config.toml
d_model = 224
d_mlp = 896
qk_norm = true
parallel_block = false
Each number is 200 + 30 x the weight over its row's rms, rounded and kept within 0 to 999. Layers, rows and columns count from 0. The size before them is the row's rms in percent of the matrix's.

# q: layer 14 attention query, 256x224, rms 0.288, rows 0-63, columns 160-191
# k: layer 14 attention key, 256x224, rms 0.274, rows 0-63, columns 160-191
# v: layer 14 attention value, 256x224, rms 0.268, rows 0-35, columns 160-191
# o: layer 14 attention output (transposed), 256x224, rms 0.226, rows 0-35, columns 160-191
q0,095,213,173,186,231,194,220,205,218,189,210,210,218,219,191,154,146,213,259,181,241,226,206,168,220,251,232,167,180,178,236,198,177
k0,100,180,162,142,222,150,169,217,190,237,220,195,165,203,193,196,130,224,196,186,240,230,193,229,166,207,163,181,138,194,174,189,220
q1,099,199,200,175,194,220,192,215,157,166,207,204,207,160,238,209,221,195,132,188,221,200,144,129,150,201,218,243,173,165,206,201,226
k1,097,185,202,217,205,192,193,167,145,205,202,184,251,169,245,256,252,225,167,172,173,221,185,163,229,169,231,144,214,210,249,172,170
q2,093,171,190,191,172,231,212,147,194,152,244,178,195,210,246,177,167,227,145,207,217,196,252,229,170,148,197,161,177,158,233,193,223
k2,090,149,198,206,231,261,182,185,170,143,273,199,160,243,151,191,150,208,272,221,184,207,227,156,221,187,143,197,277,229,176,169,224
q3,097,188,170,194,245,234,223,162,189,215,198,181,176,167,187,225,219,162,213,214,181,203,217,203,167,237,151,205,197,178,212,173,241
k3,103,174,203,170,195,227,211,221,198,205,244,164,187,205,241,210,238,213,194,208,172,221,226,186,176,221,177,197,240,185,230,240,213
q4,095,195,150,178,181,245,197,207,151,172,228,262,183,140,177,178,226,200,203,175,182,203,172,227,190,212,196,195,235,219,232,232,257
k4,098,187,206,235,161,245,200,168,211,228,177,209,224,166,197,201,178,143,183,199,179,214,198,242,157,283,218,168,151,194,212,237,210
q5,087,211,178,186,244,203,160,241,223,179,248,199,214,189,216,142,204,227,201,169,201,192,198,204,218,283,207,189,222,223,252,181,216
k5,101,204,242,207,201,168,180,231,185,191,227,147,196,216,198,209,154,192,195,183,230,156,242,209,189,266,245,180,202,204,218,192,280
q6,101,199,146,178,203,164,222,220,194,192,206,245,204,182,154,175,226,171,173,257,198,154,181,150,153,141,126,196,184,137,204,199,193
k6,092,188,146,275,157,217,203,209,213,173,151,195,216,204,218,222,215,223,146,174,236,189,212,204,205,222,203,234,174,211,197,199,187
q7,089,227,189,178,184,205,202,178,194,223,247,205,275,201,170,197,156,186,213,190,210,207,178,227,273,187,183,209,243,182,191,221,208
k7,084,251,204,157,171,176,201,221,167,202,181,193,219,159,171,220,158,244,208,166,212,152,180,207,261,225,203,230,213,168,211,201,229
q8,093,202,231,176,197,180,162,180,229,178,120,227,198,164,178,137,199,186,197,238,221,184,189,200,247,259,149,195,234,183,159,194,207
k8,093,216,251,262,165,243,238,208,210,170,146,218,202,203,164,214,226,162,221,151,241,174,252,203,156,252,207,215,193,172,193,183,181
q9,100,164,223,213,216,167,203,220,142,192,247,173,191,183,198,153,179,212,223,183,226,172,184,164,189,252,264,168,200,190,164,219,204
k9,094,279,187,221,192,194,223,216,163,171,248,173,251,174,198,160,189,187,203,194,226,183,188,204,157,228,225,199,201,206,198,226,236
q10,098,200,129,221,178,162,199,222,256,153,193,185,188,250,210,190,194,227,172,169,212,196,185,216,205,220,166,235,216,206,175,119,202
k10,102,237,160,263,153,219,201,222,274,168,251,198,166,219,178,221,178,179,211,202,170,238,194,234,217,232,156,254,195,197,190,222,207
q11,096,222,219,170,216,212,177,227,212,176,200,217,174,249,176,216,212,174,210,218,216,214,181,203,169,226,187,147,147,219,244,186,190
k11,101,228,216,154,221,173,195,209,219,176,205,246,189,256,191,252,184,183,194,185,269,203,181,202,209,196,188,164,199,212,263,186,211
q12,090,185,186,209,177,217,189,245,176,193,195,214,223,190,225,251,118,158,162,181,193,135,178,224,206,192,252,154,200,178,212,191,162
k12,099,132,178,255,188,253,121,228,182,180,198,256,219,200,181,185,174,161,192,205,163,153,162,280,156,178,204,178,204,158,228,192,159
q13,090,194,228,179,209,179,259,216,201,206,203,219,198,228,221,186,214,236,191,197,192,182,207,177,189,227,215,191,181,183,216,229,256
k13,093,162,245,204,170,208,203,210,202,158,196,201,225,201,192,210,184,222,228,187,158,186,196,195,220,236,178,219,219,212,171,214,206
q14,090,245,229,228,172,204,205,198,132,281,198,108,195,222,171,170,229,225,171,244,235,197,193,175,199,182,235,167,165,236,183,151,163
k14,090,226,227,195,168,175,196,189,163,180,214,172,187,244,151,177,153,217,191,217,172,169,188,201,146,191,168,237,164,184,248,221,149
q15,086,193,174,168,182,171,199,268,211,213,246,206,157,195,244,220,160,195,150,221,247,190,170,192,241,231,174,106,181,207,208,203,256
k15,097,156,150,182,187,186,246,214,166,172,250,195,163,208,214,231,186,175,140,187,234,205,219,202,251,221,148,127,129,200,197,204,243
q16,101,198,203,176,207,253,207,206,221,190,189,161,146,213,184,196,216,245,219,192,248,198,176,195,229,208,224,201,180,230,172,201,232
k16,105,227,205,182,197,284,169,176,187,203,207,160,122,228,192,201,249,178,216,211,212,203,198,200,232,190,239,125,212,225,195,223,176
q17,097,167,177,169,216,178,213,223,148,199,172,223,184,185,192,227,251,197,121,222,220,187,176,204,233,211,169,168,180,181,199,221,224
k17,101,113,228,194,170,175,182,235,172,183,176,185,245,209,221,163,185,244,206,231,177,195,189,212,217,244,201,140,149,233,206,245,207
q18,101,175,196,194,213,217,196,221,126,241,243,203,249,223,209,220,176,175,134,200,189,211,181,186,138,205,157,200,182,167,164,179,178
k18,097,219,218,183,187,180,230,196,170,226,229,198,227,210,208,181,176,208,159,163,217,199,157,188,164,195,187,223,181,222,163,216,237
q19,087,209,161,176,212,188,209,190,162,249,201,183,196,213,224,198,229,190,202,147,229,171,198,195,177,208,214,215,166,176,202,187,192
k19,099,214,180,233,211,191,236,218,194,212,190,168,188,191,212,169,152,153,192,148,197,223,238,180,170,174,201,206,142,209,223,193,140
q20,094,249,180,181,202,157,211,194,185,237,257,182,158,212,200,203,180,140,187,209,234,196,222,203,180,244,197,193,160,177,258,194,143
k20,110,268,187,190,207,157,185,245,170,213,217,160,214,217,193,182,165,153,167,172,246,232,203,138,211,217,188,181,111,190,236,186,175
q21,092,243,202,143,187,194,219,180,235,147,234,141,183,215,164,212,249,199,193,186,186,160,227,170,219,186,189,217,185,152,178,246,252
k21,098,172,185,199,214,226,190,134,222,209,221,111,222,226,210,164,240,215,221,277,195,165,215,195,194,231,206,235,162,192,233,206,243
q22,091,191,220,181,203,235,153,189,246,243,181,190,206,232,156,203,204,247,199,218,231,158,179,230,222,165,214,218,184,175,202,151,186
k22,097,201,196,252,181,243,140,212,207,190,188,234,240,205,160,156,237,214,157,226,232,159,125,190,194,181,195,168,198,211,190,202,125
q23,089,240,190,153,230,220,230,215,220,186,211,182,242,228,176,289,273,167,194,190,238,219,120,229,214,129,233,189,150,206,213,219,200
k23,097,223,201,208,206,137,220,184,187,203,187,194,170,222,194,211,227,187,159,174,204,223,199,186,217,202,226,149,146,176,217,196,184
q24,093,194,193,170,218,168,239,201,231,194,157,193,217,209,202,245,159,217,214,185,218,228,186,230,156,202,199,224,184,203,202,213,233
k24,100,188,188,148,192,155,203,193,256,156,175,198,210,203,240,210,156,208,237,177,200,202,155,226,140,221,193,195,196,168,227,150,222
q25,094,179,233,186,182,179,194,175,217,197,256,148,179,145,120,171,195,211,182,208,230,175,186,166,178,201,197,215,235,179,214,150,171
k25,096,137,218,211,149,186,191,182,217,149,225,182,193,213,185,170,162,204,163,179,243,177,210,168,157,207,242,203,146,188,246,162,190
q26,097,224,234,186,213,165,182,197,239,183,195,189,261,170,249,210,171,186,242,217,210,191,201,241,228,219,240,186,193,221,218,171,227
k26,096,225,195,236,196,171,225,187,214,213,199,200,199,216,214,226,161,152,173,134,238,205,211,192,206,254,266,206,209,237,234,204,179
q27,096,258,188,218,221,224,201,204,165,215,172,184,228,191,195,177,207,157,189,225,169,197,196,219,223,240,263,172,166,221,160,178,176
k27,095,218,222,181,177,161,236,195,174,204,157,240,238,193,172,195,200,203,161,232,199,224,221,202,191,248,211,165,181,225,206,154,191
q28,097,265,243,208,175,215,249,195,171,264,200,172,201,209,207,265,167,221,169,146,231,240,161,213,181,161,222,193,213,195,184,197,206
k28,096,273,242,197,182,215,234,206,191,224,184,163,193,197,164,230,205,192,168,212,201,199,198,195,176,188,205,172,195,175,224,219,157
q29,093,209,181,213,174,196,217,195,269,197,161,248,200,191,195,211,207,179,250,193,221,222,243,172,201,169,201,196,158,213,174,175,188
k29,096,192,183,180,194,158,239,180,205,210,204,285,179,214,202,164,218,172,192,201,268,207,197,181,200,111,239,212,234,192,191,210,177
q30,091,204,225,164,190,170,228,171,195,180,232,235,198,222,258,238,220,203,224,209,192,173,202,239,199,153,161,186,176,174,172,168,253
k30,101,144,150,200,239,203,231,171,175,232,222,240,150,234,262,245,177,227,245,217,194,202,239,211,201,204,179,210,200,211,194,183,190
q31,096,204,159,243,181,217,193,141,248,163,212,235,236,192,205,222,186,163,189,210,242,185,216,189,211,174,164,173,110,242,209,219,162
k31,099,193,141,198,177,200,228,229,265,191,193,199,183,265,211,218,180,168,235,224,223,187,230,208,202,204,195,215,196,213,176,181,166
q32,094,239,207,245,161,258,152,174,232,214,169,157,159,190,215,197,198,214,195,202,171,215,203,197,190,208,183,241,163,193,224,214,193
k32,099,203,230,209,125,263,169,167,234,170,180,161,192,206,229,118,185,189,192,231,168,200,211,201,159,161,154,225,155,202,208,225,174
q33,089,200,216,183,195,269,250,251,184,138,171,214,176,213,204,203,253,155,216,216,201,202,236,269,176,178,173,235,151,185,199,189,209
k33,098,125,173,250,232,244,173,223,193,200,158,216,204,234,220,220,195,189,211,255,208,171,198,243,165,188,218,220,171,133,146,193,190
q34,098,249,216,237,177,193,156,198,200,215,208,221,250,189,186,221,174,246,241,203,186,197,142,193,178,262,124,221,233,215,217,141,172
k34,099,212,244,205,142,215,265,214,213,184,249,193,263,218,204,238,181,199,247,190,204,251,203,147,224,196,190,207,239,215,190,193,178
q35,088,220,153,206,213,214,229,170,167,208,196,179,251,204,203,228,173,199,150,238,229,256,211,230,173,212,171,232,178,221,176,210,171
k35,091,206,203,210,159,234,246,170,168,283,195,155,284,188,168,223,135,206,225,285,205,157,145,164,161,173,180,162,232,184,166,255,149
q36,092,232,309,209,235,231,190,265,195,278,201,207,164,210,214,245,170,215,185,227,181,173,210,257,172,222,212,171,208,198,173,190,197
k36,094,211,223,200,224,169,183,244,121,208,211,206,171,159,173,205,165,189,161,220,247,178,271,192,164,179,203,196,246,196,251,155,217
q37,092,152,183,221,202,205,206,177,176,207,189,193,199,215,199,178,182,169,216,253,206,235,216,131,208,212,212,191,168,217,167,243,154
k37,102,221,214,152,151,191,169,228,178,162,176,212,190,152,179,211,200,205,214,236,177,206,213,172,173,255,218,192,170,141,215,256,193
q38,093,228,227,193,204,194,210,207,155,211,186,164,216,161,216,147,217,142,166,214,234,165,197,165,179,209,254,201,166,232,193,310,237
k38,098,182,226,194,217,208,221,179,160,180,233,181,242,180,211,191,145,221,159,178,214,245,208,247,159,216,220,201,217,194,168,214,188
q39,102,224,233,204,224,213,192,140,193,231,252,156,188,220,175,117,235,137,202,186,218,210,186,225,218,155,153,211,205,243,204,221,164
k39,102,191,178,220,140,177,200,119,206,222,201,213,226,219,198,166,255,187,207,117,203,216,196,218,175,90,258,266,211,196,210,245,188
q40,096,248,249,144,197,199,202,204,198,206,190,203,171,250,234,208,211,242,194,240,214,182,186,270,159,218,196,261,235,176,198,234,186
k40,098,219,216,183,154,223,207,194,148,217,165,155,203,208,203,215,221,134,191,193,199,180,232,220,201,191,148,249,208,231,153,167,162
q41,093,176,160,200,184,226,198,225,204,193,230,164,203,263,198,206,199,188,119,227,165,205,215,209,246,219,195,228,205,180,199,170,194
k41,100,258,226,230,169,194,227,170,209,214,185,203,217,149,193,175,158,193,199,220,189,179,208,208,198,223,213,186,226,192,160,183,178
q42,097,162,242,191,207,238,184,238,189,244,157,219,218,245,152,215,214,210,202,181,145,195,202,173,177,224,182,157,180,185,153,207,209
k42,104,217,274,230,214,174,163,226,230,184,201,220,250,197,218,233,208,203,202,216,170,236,202,221,199,183,182,186,162,175,136,219,204
q43,089,186,182,180,200,198,232,215,174,257,216,201,215,192,197,219,210,173,205,253,237,154,211,198,215,189,157,205,196,195,221,124,272
k43,091,212,169,201,221,261,218,177,182,207,227,247,237,218,231,219,210,192,188,225,186,188,219,194,164,232,177,219,225,229,181,236,231
q44,097,193,188,211,166,166,154,232,221,188,230,239,188,159,135,210,213,204,203,181,234,169,234,164,212,227,177,194,208,188,145,212,202
k44,089,221,161,158,163,188,154,218,181,178,210,236,185,173,158,216,215,195,201,189,226,173,193,194,194,188,217,154,177,208,181,211,232
q45,093,245,138,217,226,152,246,231,262,166,175,181,181,176,197,170,203,263,248,192,210,178,173,203,232,188,220,198,226,173,160,181,249
k45,094,211,140,168,203,185,189,181,211,207,185,206,253,178,236,187,167,203,177,169,167,180,196,210,239,191,163,199,243,184,182,179,256
q46,099,195,220,162,174,206,257,246,255,201,225,210,206,216,212,211,186,178,169,213,189,194,187,156,245,127,97,271,173,141,181,174,232
k46,104,169,232,200,174,216,214,156,230,222,167,181,230,196,183,220,189,231,186,200,174,199,181,227,240,145,109,222,172,231,177,164,230
q47,102,240,173,194,243,217,188,212,129,206,154,180,220,193,198,184,201,246,196,193,209,166,215,142,217,205,227,230,238,216,179,169,172
k47,103,212,209,189,185,225,207,182,165,206,172,212,232,187,217,215,195,208,171,211,217,174,173,160,181,183,181,261,192,232,187,162,238
q48,098,181,154,205,246,219,254,183,275,196,176,142,164,207,177,248,246,188,228,187,198,209,188,254,213,217,207,205,240,232,147,204,210
k48,102,204,127,218,220,180,204,164,229,200,235,158,146,190,223,156,225,203,213,193,208,215,199,200,211,261,208,220,236,171,183,200,235
q49,099,232,184,154,169,200,173,186,214,194,157,221,224,160,193,246,201,234,198,191,230,189,159,225,252,167,248,238,199,183,185,197,176
k49,095,147,147,209,166,214,173,163,201,181,166,199,203,223,219,167,161,148,180,213,160,201,147,204,224,176,261,223,207,214,205,170,214
q50,088,204,207,154,198,178,233,224,202,208,174,201,199,113,214,156,210,177,224,176,205,204,198,195,207,183,152,205,193,203,252,204,185
k50,097,235,222,155,227,174,242,187,182,193,180,204,208,181,222,184,201,177,177,141,221,204,182,192,228,195,173,214,161,192,270,204,177
q51,083,187,274,199,149,156,140,194,195,186,183,199,196,188,185,214,217,192,168,161,152,218,230,197,216,172,206,247,147,198,208,206,222
k51,082,237,233,307,190,162,165,198,189,207,172,209,181,243,185,217,237,240,227,143,136,123,210,239,171,160,206,215,210,192,218,207,248
q52,096,200,261,174,210,212,242,206,218,224,214,217,209,159,199,178,182,221,185,213,207,183,169,163,183,196,135,198,183,204,191,202,234
k52,105,137,212,196,250,171,208,195,139,205,246,183,255,183,260,158,160,204,204,219,166,246,163,159,204,240,194,203,190,232,274,180,243
q53,087,202,183,168,247,162,170,221,192,187,210,159,170,226,224,246,242,181,273,188,189,272,254,189,210,179,162,200,220,196,214,210,239
k53,097,162,214,167,229,180,181,169,173,185,237,214,176,210,267,224,179,167,274,196,132,240,235,188,197,201,193,203,190,157,228,177,206
q54,086,164,200,179,220,196,163,239,167,227,183,199,174,169,212,116,139,196,212,222,229,207,189,202,187,210,224,172,226,151,144,221,177
k54,094,197,225,220,230,245,169,227,205,220,215,172,245,160,193,195,191,207,208,213,171,233,187,247,189,207,222,190,228,198,195,249,172
q55,096,191,148,161,190,215,219,211,189,197,125,195,171,221,201,201,168,192,215,189,208,200,268,237,196,236,173,199,182,283,190,203,174
k55,091,211,163,224,247,249,255,206,213,209,234,207,157,220,209,238,173,208,159,234,262,177,213,258,188,193,198,212,152,280,186,156,219
q56,102,189,182,225,230,202,204,177,174,219,199,229,177,267,157,201,143,192,204,129,243,216,228,225,207,169,276,182,237,205,200,213,163
k56,101,177,222,196,244,224,175,196,239,222,218,220,188,247,204,201,169,184,193,207,218,212,218,175,231,188,214,202,201,177,212,176,255
q57,098,181,177,189,206,217,230,195,239,214,214,253,199,203,207,194,225,210,154,220,213,210,180,211,211,213,245,222,222,247,201,178,221
k57,095,221,135,152,203,195,246,148,210,159,211,248,186,162,182,170,199,175,192,226,171,189,224,213,194,199,201,183,246,240,197,211,228
q58,099,229,185,238,160,226,205,127,168,230,220,136,238,214,217,185,193,190,198,231,185,203,156,181,188,162,242,167,221,157,147,235,212
k58,097,207,209,223,185,162,220,167,226,183,218,220,204,177,164,158,227,220,209,188,207,276,154,205,220,203,193,212,194,202,204,203,224
q59,099,222,242,199,218,188,223,173,214,179,208,180,163,204,241,231,203,206,202,215,243,246,207,226,154,180,226,147,188,179,117,158,214
k59,095,228,193,213,183,160,219,192,223,187,231,178,168,257,194,212,187,177,190,219,212,263,217,192,241,192,185,176,232,171,221,156,186
q60,092,170,196,175,132,199,195,266,236,217,189,233,257,194,206,182,227,194,219,179,182,200,171,205,179,231,196,186,206,173,178,211,181
k60,098,166,171,167,189,191,187,195,195,188,209,188,253,171,184,228,245,241,214,201,165,203,178,251,171,205,181,156,226,200,159,203,179
q61,095,251,170,152,191,216,182,203,183,222,144,187,161,221,212,206,216,200,200,176,202,188,224,197,214,233,130,231,226,225,215,180,199
k61,101,229,215,171,236,208,172,249,169,211,174,182,226,177,266,211,213,137,223,173,201,216,144,142,209,184,226,190,189,193,226,208,189
q62,101,208,182,180,211,205,216,192,233,173,243,152,244,209,145,215,185,218,236,256,211,248,204,197,216,197,185,214,185,188,183,225,195
k62,099,182,213,248,218,184,208,181,246,165,178,163,168,178,161,186,192,206,189,229,222,136,178,211,176,163,153,211,244,190,186,212,185
q63,092,206,215,233,174,195,191,200,196,198,216,191,204,202,175,187,163,187,171,232,222,194,212,178,175,213,202,151,182,143,204,181,241
k63,097,181,201,150,145,227,161,203,231,156,246,188,174,256,200,171,201,205,169,189,184,161,213,171,219,203,186,201,199,210,165,239,214
v0,095,157,114,143,251,187,207,217,210,168,203,197,218,236,165,205,206,213,188,182,163,210,174,203,196,162,202,212,227,242,199,187,224
o0,096,227,193,196,183,201,155,203,265,180,163,237,153,210,184,186,164,209,215,239,200,196,193,236,205,204,203,262,232,176,198,233,256
v1,094,213,261,175,199,260,206,185,223,201,203,192,205,206,228,222,175,175,214,210,217,238,200,193,256,143,173,216,192,203,206,178,217
o1,091,241,170,232,213,196,174,283,193,191,184,233,195,246,206,218,177,167,181,186,245,198,205,194,177,207,240,148,240,198,220,216,172
v2,100,192,178,191,245,192,200,193,200,218,251,215,161,185,262,257,192,177,212,161,216,169,215,227,223,256,196,189,183,208,243,191,218
o2,095,206,232,176,193,234,258,247,200,237,199,223,265,214,218,189,222,207,192,235,152,153,195,211,179,184,185,162,194,200,151,214,204
v3,094,197,200,209,179,193,174,180,219,189,159,155,229,200,137,144,118,198,216,225,199,189,183,217,214,196,177,172,236,218,191,135,197
o3,094,213,178,253,218,251,219,307,195,192,186,188,181,232,193,187,223,230,202,194,234,217,236,132,218,232,177,195,155,173,171,220,156
v4,101,203,203,186,205,238,189,212,201,224,142,232,158,240,227,209,188,246,211,197,216,152,200,194,204,207,236,177,212,162,217,201,172
o4,093,194,224,169,199,236,215,159,184,198,298,211,196,230,186,190,230,165,185,194,244,237,250,200,227,188,216,185,178,202,183,188,196
v5,098,209,198,170,218,220,194,166,199,197,194,222,230,169,170,194,215,205,173,192,205,145,170,188,202,189,179,161,270,230,168,174,211
o5,093,202,174,226,194,207,193,179,236,184,183,212,208,240,197,221,186,204,247,243,187,271,129,194,218,217,319,168,192,216,224,196,157
v6,090,252,183,184,244,206,176,235,184,149,216,211,200,259,188,189,208,217,223,169,191,169,157,184,190,167,234,199,161,250,281,259,201
o6,090,201,245,232,226,168,197,186,163,211,146,186,219,162,122,250,148,172,263,172,212,200,177,196,237,217,167,206,220,175,215,255,164
v7,100,264,209,227,209,214,209,222,196,194,249,214,206,255,218,220,229,128,193,247,199,208,210,214,183,219,207,187,161,200,185,208,197
o7,096,213,187,233,168,242,241,184,163,201,163,226,204,133,174,210,204,150,160,180,243,176,204,178,196,189,198,225,247,241,186,205,240
v8,105,166,235,152,213,214,178,215,211,190,154,223,192,154,173,198,200,257,207,202,212,245,187,216,172,214,246,146,173,168,194,218,214
o8,100,172,188,183,173,175,214,243,239,195,157,238,179,228,224,185,269,226,205,188,179,193,184,217,184,219,173,184,155,184,216,159,174
v9,105,213,192,169,228,233,160,195,187,133,151,279,181,198,188,210,218,176,206,229,171,156,183,186,185,190,181,169,220,199,185,210,157
o9,105,208,168,204,142,208,206,186,178,197,215,215,196,200,199,236,185,166,167,230,185,194,201,193,206,232,226,231,182,274,207,185,236
v10,096,211,231,215,209,198,142,205,235,203,248,225,213,195,205,188,170,195,149,180,202,201,137,207,157,204,253,268,218,192,230,175,141
o10,092,156,205,229,245,200,163,189,173,229,160,212,213,180,196,246,228,203,150,236,204,174,182,196,184,175,189,184,194,211,205,170,168
v11,100,188,211,121,162,176,213,205,184,251,207,186,173,188,214,195,190,170,187,200,252,222,210,225,194,190,183,235,219,214,212,185,220
o11,093,203,221,209,186,179,165,238,251,202,189,179,238,268,181,234,214,181,188,135,183,183,177,155,186,208,171,198,162,214,190,193,206
v12,094,154,156,161,188,190,193,176,222,179,175,198,129,217,168,200,199,249,213,184,205,210,173,183,214,252,171,198,158,219,176,161,185
o12,088,185,181,161,190,242,190,249,173,229,213,215,195,219,210,199,163,191,213,182,182,171,249,206,175,153,138,210,147,189,235,192,217
v13,100,194,184,141,206,202,219,162,197,263,216,178,237,176,263,218,212,222,204,223,212,130,166,215,182,205,211,173,224,188,185,186,197
o13,101,154,257,175,183,193,175,180,203,186,195,165,186,217,205,193,196,183,190,179,202,152,205,217,195,253,203,165,162,269,181,192,278
v14,095,205,183,206,190,154,192,155,205,179,209,197,203,204,182,191,240,249,169,155,235,165,240,225,171,232,213,192,181,228,176,188,203
o14,092,156,287,169,249,209,206,194,206,205,246,182,252,203,211,205,211,214,215,195,185,189,200,147,214,213,223,197,147,201,224,227,184
v15,099,199,228,243,180,243,208,230,255,226,202,160,215,180,192,225,184,212,198,124,226,172,187,189,238,213,175,172,194,170,148,178,210
o15,092,230,207,212,173,156,214,187,202,202,220,211,183,269,234,164,248,251,235,219,168,132,216,178,214,216,183,165,184,202,172,208,192
v16,098,206,189,180,248,187,212,222,141,180,168,197,201,203,188,186,147,230,202,175,184,209,159,168,210,178,159,221,249,242,202,230,139
o16,093,276,236,208,209,219,207,182,168,244,182,210,195,200,162,249,212,156,175,220,219,187,210,182,145,220,198,197,192,227,197,237,191
v17,099,212,216,158,221,225,224,180,245,204,178,204,213,214,200,158,151,143,170,207,202,190,193,229,210,203,215,209,166,229,194,179,214
o17,094,202,212,222,191,220,191,196,206,205,249,168,216,237,257,169,173,227,222,149,200,219,247,174,142,173,243,197,184,180,165,198,171
v18,104,212,219,232,186,150,202,215,247,191,179,196,245,154,180,153,199,201,181,203,219,152,201,180,242,174,199,157,227,199,206,171,171
o18,101,217,224,164,195,205,244,188,205,263,216,209,168,191,196,187,269,203,189,135,203,196,198,200,188,199,241,217,194,214,196,178,169
v19,105,263,182,198,205,170,231,207,186,252,183,189,207,224,201,183,206,185,174,229,149,219,236,203,227,228,179,244,198,211,149,231,195
o19,100,207,173,209,175,166,180,167,210,263,209,132,190,176,169,167,166,193,224,209,225,208,240,182,199,197,230,198,201,160,223,190,226
v20,103,200,224,216,217,227,190,212,233,207,228,188,189,188,210,200,226,187,236,178,190,182,181,221,234,269,229,198,205,168,199,215,188
o20,096,172,130,194,190,251,225,194,188,138,213,184,208,271,236,198,198,224,200,240,184,185,181,196,233,198,207,163,206,246,201,268,206
v21,103,201,229,142,181,176,253,239,202,113,211,226,232,202,197,180,190,168,211,213,224,247,157,256,180,167,179,247,168,227,175,227,170
o21,099,196,174,213,190,183,187,213,138,212,196,207,206,208,212,188,140,183,152,205,231,221,189,180,208,200,224,202,254,220,186,177,188
v22,093,229,239,181,197,186,185,188,233,168,176,212,192,187,206,222,182,195,195,187,179,195,156,221,217,208,197,200,217,193,234,190,209
o22,091,190,215,218,196,233,206,182,221,202,215,243,198,211,198,205,187,167,191,219,230,226,186,147,183,176,183,197,244,238,155,246,204
v23,106,245,184,208,184,150,203,189,226,161,183,184,187,188,162,209,178,167,250,167,181,241,211,237,148,206,215,187,144,237,206,251,168
o23,097,150,223,197,211,190,208,173,192,183,152,213,165,140,261,184,216,258,195,217,215,150,198,227,196,193,99,212,182,142,158,170,254
v24,091,197,197,179,216,187,131,194,163,190,166,207,241,213,167,172,168,221,183,283,191,150,190,216,204,158,240,203,214,222,211,215,158
o24,093,171,253,215,203,219,193,139,154,145,167,232,240,211,167,152,197,146,163,134,227,207,226,204,151,203,256,208,236,211,195,162,180
v25,103,163,174,193,227,205,183,225,225,159,217,208,209,248,168,233,191,212,199,259,234,186,139,176,175,245,175,172,197,165,252,237,184
o25,103,233,175,198,185,165,185,189,162,192,197,281,257,196,234,174,232,181,164,222,148,178,212,182,256,180,197,253,204,212,183,233,137
v26,095,230,184,214,215,217,175,222,232,219,224,186,220,184,205,195,162,185,229,216,204,247,207,168,173,191,211,187,223,187,205,260,201
o26,091,167,188,247,196,209,198,157,183,196,177,201,177,155,194,186,158,165,224,168,196,258,219,238,222,230,224,187,259,182,221,188,210
v27,109,188,210,225,183,209,184,227,183,171,213,226,181,234,193,195,171,272,208,165,172,153,167,173,234,171,136,188,202,192,170,177,267
o27,100,228,172,204,188,193,203,223,208,215,147,222,158,232,216,254,265,224,196,199,220,204,179,203,216,205,190,212,208,179,191,175,154
v28,093,223,222,178,223,136,166,282,206,210,227,206,203,216,191,160,170,192,181,198,196,188,106,213,202,209,185,174,203,221,192,212,193
o28,090,193,219,166,222,210,117,203,195,192,196,216,111,199,203,188,246,219,233,176,216,160,232,218,194,203,161,207,142,242,217,184,195
v29,101,240,225,187,230,153,247,202,187,193,200,230,218,180,170,186,169,209,222,177,193,249,198,189,202,187,253,229,209,220,236,211,270
o29,099,189,288,203,176,187,159,230,240,210,185,147,191,151,210,211,163,202,189,174,180,165,192,185,181,218,111,195,205,208,151,222,189
v30,095,216,191,173,228,180,207,162,196,229,171,205,249,226,146,174,209,152,217,206,167,268,261,139,198,198,221,204,230,200,178,184,177
o30,096,179,207,137,252,184,254,190,258,221,195,137,192,155,229,219,201,237,205,163,182,242,221,171,225,230,180,189,205,183,221,225,249
v31,102,219,160,219,160,228,202,205,240,199,187,199,214,137,220,195,191,268,146,174,223,239,237,165,195,247,211,162,155,209,115,186,236
o31,096,171,252,204,169,122,170,226,178,224,219,232,165,156,183,186,214,199,251,235,163,166,219,209,225,208,167,205,198,233,207,172,269
v32,098,237,172,182,225,223,214,214,165,180,174,182,181,178,145,159,206,176,218,240,216,184,220,167,213,191,181,240,226,195,170,217,179
o32,094,215,242,220,264,250,213,172,210,238,225,144,186,185,204,191,179,169,201,186,205,218,181,229,125,205,189,212,265,178,170,165,206
v33,106,245,210,162,165,204,194,237,264,156,178,162,170,151,198,188,162,207,206,169,200,207,164,166,187,188,219,211,173,166,150,182,208
o33,099,171,148,150,177,213,170,235,172,206,246,263,224,214,245,186,204,231,186,183,161,199,217,183,213,194,144,180,207,221,201,220,212
v34,094,235,182,215,173,203,122,211,275,180,165,199,244,184,186,179,214,235,173,257,204,219,170,146,164,213,222,168,181,190,233,202,217
o34,094,153,223,221,173,193,232,204,190,256,189,205,181,168,194,215,202,180,211,139,194,175,218,247,166,170,208,156,197,226,167,141,173
v35,103,210,234,225,219,161,188,201,201,216,222,195,246,218,217,260,238,233,195,229,180,254,200,195,192,220,245,228,145,190,248,249,206
o35,095,171,154,198,224,211,245,191,226,151,177,212,187,158,220,178,209,256,216,194,194,195,233,224,185,171,136,244,242,234,193,218,253